From a checkpoint of a small transformer trained on Wikipedia.
Architecture: embeddings untied during training, local attention windows, learned residual scales, capped logits.
Training: a variant of Muon for these matrices, 93M tokens, 5389 steps.
Each number is 50 + 15 x the weight over its row's rms, rounded and kept within 0 to 99. Layers, rows and columns count from 0. The size before them is the row's rms in percent of the matrix's.

# layer 11 MLP up, 256x64, rms 0.231, rows 188-198, columns 0-63
098:42 51 32 40 71 62 47 50 30 35 49 48 96 67 51 70 49 66 47 61 75 37 31 40 54 67 65 51 67 59 44 51 38 47 50 50 34 50 21 36 52 47 45 33 59 45 38 37 39 58 41 19 70 33 25 70 66 30 51 46 81 61 42 34
106:32 32 68 55 35 57 64 43 29 37 34 74 49 61 48 60 50 16 21 71 41 36 37 50 66 32 79 61 47 75 59 71 39 40 66 77 29 37 46 40 36 40 45 45 44 53 53 33 44 42 17 40 48 35 55 67 62 54 33 52 63 30 57 37
108:20 24 78 60 48 58 52 53 26 50 57 36 40 60 24 33 45 42 47 58 64 55 43 34 60 33 37 63 47 47 69 55 71 68 59 69 44 44 65 31 55 74 63 72 12 40 46 69 60 37 53 62 29 56 57 37 15 29 43 51 56 56 45 39
099:81 37 44 54 67 62 08 63 35 22 16 60 25 57 41 64 55 32 44 78 46 71 51 40 38 43 41 57 39 61 50 44 36 48 69 29 68 40 59 72 62 68 55 43 43 43 49 77 56 50 54 32 50 43 55 58 60 56 55 80 61 57 38 56
088:40 81 65 58 46 55 78 45 60 35 94 59 56 59 71 50 37 64 36 28 51 48 27 45 60 36 51 28 51 48 45 43 68 58 50 43 26 39 36 30 42 61 82 49 50 77 63 50 46 40 45 37 24 32 68 59 49 46 64 71 53 63 40 69
116:59 60 56 20 47 38 51 44 37 45 50 53 32 40 41 51 63 74 48 43 49 63 39 51 48 45 47 65 42 33 60 64 79 33 48 64 72 50 42 45 26 48 47 64 35 39 23 61 23 46 57 55 74 50 25 55 71 62 80 54 41 86 50 10
093:37 65 65 34 29 43 44 40 07 54 28 52 47 44 30 55 42 52 50 36 46 62 67 40 39 49 45 71 46 51 43 71 69 25 70 61 71 25 29 50 43 23 63 50 52 68 63 62 35 30 56 49 46 79 52 42 57 65 27 45 72 56 40 27
108:61 52 27 46 41 51 38 25 32 31 46 43 59 67 36 51 66 30 33 62 41 57 69 47 61 32 51 68 82 26 67 20 48 46 30 45 27 51 39 43 48 47 45 60 35 55 52 28 57 39 66 56 30 19 48 53 63 56 31 57 35 65 18 30
097:50 61 67 32 41 33 43 73 33 34 37 66 84 62 09 51 46 58 54 44 39 38 60 50 62 54 25 47 52 61 46 72 66 63 63 21 50 58 21 42 63 43 55 84 68 57 51 39 58 26 56 20 69 55 61 50 45 48 52 43 58 63 61 53
094:28 38 43 51 71 76 33 56 21 16 42 69 60 52 43 38 49 39 57 69 54 44 70 29 59 31 78 53 62 71 64 49 60 45 52 53 46 60 28 63 39 49 62 27 38 49 45 14 42 63 71 75 57 37 31 34 61 46 47 41 43 60 33 58
100:55 63 35 40 34 49 75 37 33 54 42 44 63 64 37 46 56 31 50 36 72 27 40 63 36 57 37 74 73 42 40 65 53 52 65 48 47 58 45 62 43 30 45 51 62 63 60 47 51 56 77 28 65 27 22 30 16 75 51 62 20 62 31 37
# layer 11 MLP down (transposed), 256x64, rms 0.077, rows 188-198, columns 0-63
098:43 59 29 31 43 50 22 78 43 48 60 48 41 40 43 36 34 41 46 44 73 46 59 50 28 18 33 61 59 31 50 52 39 37 53 25 54 65 66 54 50 30 25 60 77 55 70 34 39 77 37 56 68 19 59 51 47 64 24 33 49 43 40 65
122:31 53 64 66 30 48 48 27 52 58 24 47 53 61 57 19 08 47 35 77 64 51 49 55 40 61 57 68 77 59 41 58 23 46 54 52 37 47 55 40 45 51 56 48 26 70 55 54 36 39 34 45 80 67 48 70 40 66 31 66 67 49 51 22
113:74 71 50 53 66 54 28 48 41 27 69 50 54 44 60 30 77 26 69 61 54 56 48 22 83 56 46 47 41 36 55 63 64 56 81 53 45 41 50 33 24 58 62 23 56 53 80 47 64 57 32 54 48 50 49 38 22 60 40 68 66 44 31 45
098:36 56 43 27 61 55 80 56 45 76 71 07 61 63 79 45 40 63 26 18 69 52 40 50 67 76 39 43 42 34 37 58 48 58 38 44 40 56 57 25 42 41 54 57 59 38 82 47 34 53 53 40 35 34 43 54 38 42 63 56 72 45 51 51
073:41 64 70 73 27 26 56 40 62 61 91 69 34 37 62 46 37 61 55 42 67 42 38 40 59 59 35 51 64 51 50 62 53 30 37 37 33 32 39 51 27 76 59 65 46 90 68 43 42 38 58 36 49 45 61 76 63 54 45 57 42 71 51 67
102:40 58 44 32 47 67 41 22 82 32 52 47 53 53 43 32 72 78 51 80 54 73 28 63 67 32 51 39 55 48 46 36 59 62 63 56 38 64 32 38 62 34 58 45 28 50 39 54 53 25 66 67 43 50 59 89 56 30 64 46 33 63 56 64
095:48 20 32 69 47 64 49 63 73 22 54 44 46 49 57 45 73 50 60 22 82 74 25 39 67 53 61 37 52 73 60 44 47 38 71 28 24 57 48 26 53 40 56 33 60 41 60 52 58 55 49 65 42 64 68 68 64 57 64 22 44 50 59 65
112:67 50 37 53 24 36 59 27 37 35 41 37 39 42 58 47 51 27 27 72 43 35 57 36 58 72 51 24 69 52 51 53 27 42 21 45 49 26 49 57 85 66 28 73 54 33 49 22 40 60 59 48 55 69 35 52 75 57 31 49 51 57 63 48
102:33 54 45 34 53 72 23 51 28 73 42 70 47 34 79 45 45 69 49 52 74 71 51 51 45 90 27 26 68 60 68 57 56 61 48 42 43 72 73 38 70 62 66 53 60 51 40 54 62 45 42 62 63 68 74 45 71 55 48 45 36 36 65 53
094:31 26 71 39 26 19 69 36 67 92 77 58 52 58 50 45 42 54 43 57 78 73 54 52 55 53 28 37 27 45 25 41 56 46 60 51 66 71 60 22 52 56 53 67 62 38 56 60 46 32 57 40 58 44 77 55 38 46 61 53 48 36 58 60
105:53 71 53 42 60 67 31 63 40 52 35 75 51 36 70 58 30 33 41 19 85 65 58 46 59 70 51 47 63 36 37 51 44 55 63 58 34 51 31 45 65 59 70 54 46 61 57 54 38 62 60 23 75 52 44 40 42 71 39 59 03 41 30 52